config.toml
rope_base = 10000.0
rope_fraction = 1.0
optimizer = "soap_variant"
decay_shape = "sqrt"
Each number is 500 + 25 x the weight over its row's rms, rounded and kept within 0 to 999. Layers, rows and columns count from 0. Numbers have three digits each. The size before them is the row's rms in percent of the matrix's.

# o: layer 10 attention output (transposed), 256x256, rms 0.118, rows 91-115, columns 0-127
# v: layer 10 attention value, 256x256, rms 0.126, rows 92-115, columns 0-127
o91 098:497514465499498490483483557523490490481497432458542460479482469481506482535520522500498529503494514512464473553465487467480514516449519472486541501471498468522530481512513453485518480491501497515492464504460500492518496533472514522531514533517499467528493467487475541460533484527503523505558461455520502500506543490462490499495509500479511524485494482464507478523504504506518517500515
v92 127:486509480490531517449502500526482496462511487484507532526453528504505516516515532504473444513504478513453522504456524489494506467526503522498486439459546497465474506504502484489492491537501510515484485528522519514517456529508505504501493542517515472524464482517511515485513510471491544495517439506516534484534532489478423536514522494507521520497530482516518534447497459471499512520493
o92 107:479504510506512487487494504479520494465493492488500508493484493544529476516540501469510467485484500513471467533446504516474534499535532561490482486490521474480497589515520487483483497483500466500503493492516467507500488521525514464477503499469519523503524520540506485507519542499517491523470480494500564498493551512532457529492487502570490495471464480547522479473513504560493533523507
v93 115:490525483528510511477474498472525564483486532519523488519522524520538520496495493484486493533536505480510476506514479425474502462542504468478497509509503540515524482489528447530487513526482509537514551537490497517498480430497530460530519504502512491461522520501546524479494476508473466453497503537475507485474509501512462489477502526434531514541511482490478454516537521511516530484472
o93 101:452494456477510500525466485520483471491486504499480499508515481485486477509499499513460536514483525513538490505517485475485482530493525504529486507526513512567510477481541503482512517480472526534529470521477495534509515497501457548511499507522474498537522523526551471553524491510436486528534542518492532470509493462555486505433502497490498454520495483495489500532541503474499548493503
v94 112:482499486510517500509503500537541538508499527528500514518502508448537493498500558445512520567470443497505496519518480483513516502499534490504522500519488543520521492476493490529505479464508481485520537501511479523541482496527519467521502526537470505493521508489518540456529479467541559479516528482499501521446495508526465556537496474440446504510514489440483456473481560515493495507495
o94 106:488524502485492505497513497527529529478475507481515518508516542497470488520546506522478530478468459499573484502502486459486532492521491498493522480533476501494516490481499489485524482509510470507479533435504522515509505513485494498510510500542467478536506505546471489516455506502444519517530547475494523507501531476551499529496471472466478493481500511445499509499468503539512499508501
v95 108:489494494514499486495511513513474483514482500561478479485469509495489473455512512509486480505527442473517480516513507545475482508511469515487536503484510531500523504459489495493524465488484505474494498522545502541535471456531528501492522507463507478527498536509472516476482482510523496545503479532550472528488506533506436477498481480462538482498510523460450526463472519494507467511512
o95 099:484490491487551506475484489495500509536484481502541501493475516501495509490507494542511483503483438500521480509473480513503453507493459498498523520493483526486494530517499525563510506504481534521497471511539484503527475461491511506501488500475514460493550478500489514457458513463472504523538491454466484489499443525518481488498492490460492442519449528496467466485474498521512483507493
v96 102:506514492533514474521509481492491478472533518502526529506522450456469442461507497482513543497473511481487481513489530491515468459541480494507471495566509488511537537436464513474510528499456477512495476494458501508484510521535516536503485521501479446488478454495501519530545505517460499490491501511558525481501474529504461494507548483505509536501513511516491478529526485464449481485491
o96 096:497534531537514498531526477515471495518520520494491505528504469447528470475541513455482517532516506491530510480488467481474509450543489502495432510534478504499541562553503499493504527529520472512496468503472486524523505463552510495536515512502481514505538482507511507501572503502478535509502490516508510514505489509478514490511491505513505490494508532507502492477548498497447448542514
v97 099:501527501478523509571511494506491540520523521511518534453489524474521502516494513509547526464510494463529540505516506508494518459496520521504509498476427480502495457531499511521490448504516444491511480498496533532512510515515496500479478500519535502500452496422453521478507513527479478487536499504484475503503530518556540490467517486549478484479457527526488518506525504485511495492532
o97 094:520505513486499516516507511510528516530542534515530491503512494502508474491458536524454477489512519511487531489480530457464495483493513506549521456506497487467510471567478490514497505476543478497524445459518469525538491510472487492468531511545531493535494455447490488532465515518492490516491492524490492515493474517500523501465518507486445490456502512488499539523501515492521497500543
v98 102:525541447470509541440510486467467504519502528522498496495489512551491478462514492486510481496540479516554481531480477457494463494531526467514553528499441499505492473481535499492545515463475536480530511491494528549494487515491459485474492439530527479486506532516494494476504515499476544504502503522494482497512543510512479526537482509495541541512546483524535534474503473493492478490493
o98 093:484506468491515481481503498480443515490524493522531514533500495498475524510517526460471539464477492512551503496522528494468491492548526522449489537454475494515525460475539464474514557484510490463507511524507481465507477488549454535497478491511491487507511541505516527487470513486514543509514508519460518470545491515538528524509494498490510456524498495465503508478518528539530491515522
v99 101:509483471500512475502532480488522512525502472517533453535494515551518518548508523478540488542501503504481500523478479492489496451509496512535543470462463503448510521520514467489479479511519503521469528482517467476490469524503478567500564480530514474504494492433511523493495500484536493485510491510500491506503558488508465491505508490500555542510462490507534448470467483509493476494514
o99 094:492461487491478508487498515483515521483501541533538495523528503505507524496473502511528526555499525531476469481533506488511522440491510555491510504480486492480499468467424489525531522528539481540545511479482518535484480549497496516508538521500512504491508533463560547512507517542515473474513511480533522501508525489476473471539498494542493517455489496499535508483470504535515490529480
v100 126:479532504514515564474498472501479515546521515513488528451498503503497489490439438508473529510515540497525498502518494512514519525442521501501529485512500506509504526479478522455518537466499479426488499481490490551494511521505482491490535485478500513505470516484538508491474502519510523556516529504499498490511503499470549505519479494488478528516471508435498495511524500486558517482535
o100 106:552508523489527547490472508521504482500520533514511481459497504492488487509474466528429493475542498582523537508538499508525505493520486525500506478480527533463490493478479486469497514472460505428487495489493481548476459472498471467534495529460499491507504500466495574503501509498491525537523566502503467488480476479473548511503493505477502517500480490510494500502498493476489516505488
v101 097:547522465552516514469484526494506459496520488495498538513476494494485476546481522517468481500524454512517504518498515515491506541514480515519436524471507494530504501497502528514526506522515480501528502499474505550448513493479496482517496499442470471529473512495441442500469521482463498460510460485523454519497454492489472501489437500493496484483523522458512486506483509498481494495466
o101 092:554531498506522500514524511473537510521501473524444527527486500460535501524520502545502477476490489497490512521499519552525452527487505478521446495475475515528512512520477472510547522524446527497545493520470512535492530488490501503515499469497473529555494489527429465491465487493485562491508478498534467486495476484517509518517486475483488514537471458521503511474484500499465494486491
v102 100:470462482517546534465515521462501511517491484475487505507505451505504506496510555505504503488515516475492526514551543492487495506515479542530479485479542446482477496487509476486491507500492496478505440479499472452519497487536521512518534488489500502540490495513536469544525502493501566525551524478544459505506493474521508514509487485465506502481471466532459505529486515492544537512503
o102 093:490512507501489450462513495483583532478480505498507506537491492547500502461520484517487495500523500497491534528504544506532525488535506476485508511464500509479478589502487472515522508480509509529506467509523474500559498524486527459498512462514446512546503478528533510489494505480481512480493536534504459502490460474478506474474502478474494479491511487443499475470449512507530537539531
v103 102:466482497497507498534512538443483473490526535497472476527511527486563469509495449536493473489488528512511542492492506464501523484470448478498525514478506519544515524520480518490527494520469508493483494524458503486540544468493523503539473500518489488493444506494468484500493487500476492490487472516500529488468493523463530492472520510520480503481453537560423472529518465486497488477524
o103 096:498491481493525490503516559473513496508533591523486508512518484518543468500463483505510499484525487505461514511508488479493533470521466454511524514481525493492502535506499511502531516482516512424466512497474468494489523457478525519543463507516501493450497517496517437503474509524510480470448499552486531498468492479506511449463497517481473506460470488484523456554520500498499497504559
v104 103:525510525481467494479551507472486494493548461515479509487511508501516486480488487499475496473513477495523498486500510515520477481461511439508476531497518515467483537460460511525463505495500529450510492491532508494554507499535518467480492550440527494535475528531515552493483520505519506488496498495501513512483515440474512490501563496472506533544487492482515475467494542498518510511485
o104 097:525516472482502508489525503465522468529472502489482486470519474517495515481469500522520514513488448499510492532453499471509478508521498484503458523490488550501470499476474501514490509492504490487498494530560488476534523457492512492529561514460497449501527476529508519497504481489505496517500464531484471489541514492520529497463536499529525495521457488499472508474503491481507515523473
v105 116:463486476515544503455509485505437476530464487507495541491501501490488466498533491474495487531518529490454503475500483517481493517493508514508501464468490488508513523499549454516479509464504515497486448483512509517489482550460487529530548481486503492480488498490511524497494472461505516516485475508510501486528512514489410507502505517503490499500484483449541520489476504521531517523488
o105 100:465507474461507513453516488527477505481491512493523490517473600508506464465496490464476493480527476494446474494524493514505511503509487494523535471502510455472524527522552454467477506476499538506537510495530481542464525526459516490531500491478491503492531474515525522477463471494510507469517515503497505490529496495496496527518444466482497513516519465522494498489478507516486494495482
v106 102:485525510496496464524460531483513513503476532485493491473505515536463497497492523549504502461473476484526497486491444503516466511492491500481509497532521511469493486490518469529465517475451542551512511542535503514552492472500470521522508437501500464508492509478501482515495501470505481461487489500471505580426506544477514507471469511510529459529547502497514463523515502467473477487491
o106 097:475499522468474460539468464483467523500478477515467554465514512525520558488486517563489491496537484509490492504478494510529506494504495516490489534505509464572512504501507524435500476485510519527488488490508528478530510473501450543487542533514487496506519520509480495455503527472527508491482480504489510515439512525509479484526519484510509466542490527511514517548488516459483505470500
v107 111:500513456485512517514483466505437492497519494429502508516498484523505495485551539508457580495466522489520546457483516506513475495464496462480495503513496460495499519473501429525481525519495481491515534461508504572479522556538506492456503447507542485510479505489539445513478511529488483522505506508505495499523534490467495492502529516502532518497488537485530517519538486464506517499538
o107 099:524486515476480521507493499536487494455573480489532501527507512512496540491521509494492508460504487493456550476513550509532498490503503489508475500525505483516507468520547465463454529522500496479489478508466529521523504478511502504439507514481509505511509504483561485537468552465532494502476481500486494473511510491493535541506525486500515531523465534430553504468529494479474494525491
v108 111:497498468490459531481527520476499479455497511494472535528492504490497425538516498529459496499488514482524469481445473496530440525497511508533484496512512522506508486507476525518481520513475476547521512509526468492486532491497493515504494500511489512561487522522506476533480489527500506507454471465513488480526488495481486492455514494501537531499547526462523507518535482498507484500466
o108 096:472513541537493544542456496483530486504544465511491523520498523524517528519510460483516523516502536502482519501498455540512466520450524527489507519487525524486508528514517468507481489500505455528510532532470501462503503459495459484517494552460493543490521488510477488499519496469513486468452476484474504483511513552505526464503477516460529540497482490538539491520550509518501499505483
v109 104:478464498501511548504527485489488489515511456501510524488489583502472483535477469512484485493493502469517527536483524462480482558509515479521516505525527412490485479509490555504553525457509491471486466482496497482474496557485470525484499478468500468521476488490492500510497458530489484500515481476500500466524496502524516508529506506502541477500478504506535507536513529487445478505501
o109 097:507499528535445536465532502461505540487490489508530527538457481495476495492475521477483552489498512538480519497480528528484470461509469498494430500464528490501474526482491497510513489484524518518470474523507497468489466540492512462535487468481503476504504533534464552521488485527511503520482482464504463532503463465493529535523526518495518499459475510534536484553523488486481520484501
v110 102:482491512460475519493490497506504503498487464467506511544519487498458505500480502495538484539519454475453518449499461507502510474471506513492561454473530488457537532525491509524497499511512451498468514452496560533535541501502509492471498494491482555456509522486528502477478514518493490505493520490532505531472499537542497505479508503512511522505518494492482515524493520489494560522507
o110 096:470455480478475507481548503477513426544472499491507494517509533474460492479484512529528492504475469508519508456494487514525459468483527533474539505483502525532492521528556471496531523542503481501521464522505533503508538505481496518491518485474467518527483496514522515515512558507528514526496507488524491507506489530491482523497536491491521510483516518508502515551529536511486542541564
v111 110:541489485493513477503508504534518443504468460524525481516483513443476502501496482489551509496492513478458511436506527491492500526535461489509516496521460477484492462507520508471473482548507498501488500503510448459465480518551513558456514447508498506527475512477480485517489515514517584490517538482469475493471510499521449543494467485530452528477471474490513549535498504500506477517500
o111 095:505510497476527488497511489551516486510483453541500481477484475512510510475496505492538538548459483486466504505523529518511526511497478483477503516484513520496495450536462496476483484490518507530497496448503475493454492491485499502525508477491463526509485519490553461468458483529492517499481495496452496520522493487509505514515435507531459522448518479434574531533510509508515514456503
v112 102:504500560503459509457506473502508513496526482511497510488521515501469506474505479510471491486478483471518502504512517545555496524522518501502498508519502490493518481479473502504514542464504448468527503524485501515470539513492470495509473502475506479510487501517455474500503458513496462512477519510509525486499453509520558489454533498495497482555471554510486493491528486523453516490522
o112 092:495514452535462474471533488502482535489531493474482474459552474496506504513514540486479518503490461531520514516529473520498434501491488516489510475484507495452502484517499512513513532487497471487510506538505510520533513525505469486488434472505509464518506522495481480496520504505522507514514503501479545456446527498507512487502500510498535544544452476476471549537514476490473490453527
v113 103:483515510488510484512506535490535500500529514491524443499524490509498496522521523516550503488527539475541451473449519530497484534465473526495494541483506526462537499495503486484462457537499522546529494501528486478496478470561477519529468484527531507513535505532466494512488505545477505445494483474525445502516547527511496470517422518542513480510479479496514484437481508518492523455499
o113 099:511480502501453502529471487563490498498470483457496481493540485506498500513480467542504511460541536452509469495446537533500486527504480519459520477557475476508507522505522476525484469521520497501491488487517495555493538465469476525525477492539510516508484511450482441515475501515501469491492448547483497528512474515470498439512481477481488516503491517474491494455516551489493542540507
v114 115:492515477491463503517516504518500494474553517490495493508542518506488470517500517462449515433493476488476484520471456534535488521521514531520472490546536485559468467528469521495497535475527499470533538522511508495509474492460534503526526545459481490537503499495504531520517473534500496558435475532513469469460510479538496459483530525449503507527499502507563505495484468510478497513460
o114 102:487548474504478485499514523506511500501489488499489492525531489528520464548452526434484498504531466480517492466508471529503488499453514517520499495491549536542445531504508501507525497499483487521501525517514511495540479525543532478486477493444491495487496490474444526484531458531512517537506495498505500513470541499528501489510492501478492478520480526542492499448508458529473467494484
v115 107:472492498512490557516553480562501485549549483510482470525454499479508480492487499531488469519480497532491507523497502548492504475497538451514513446482509491495528551517479529472538462488476517476488491470444509496487524478485511527505538513506524490463492492506530475487492471494470487521450499485475483448532527509519505543512469510511481464480510497495531478504528511528548494479543
o115 100:509470516554496543476530496549525452489539554523461483549507528460527497491503485500469502500519517526488519519526466487510467482481525445490479468529477479516518519514515496510524512569480520507503506444443472523487447513498482501524523497461509496441474508498494541530511472483518530516514500489475504476504479475467477573487519506516456469477490485479481460472494469496485476500505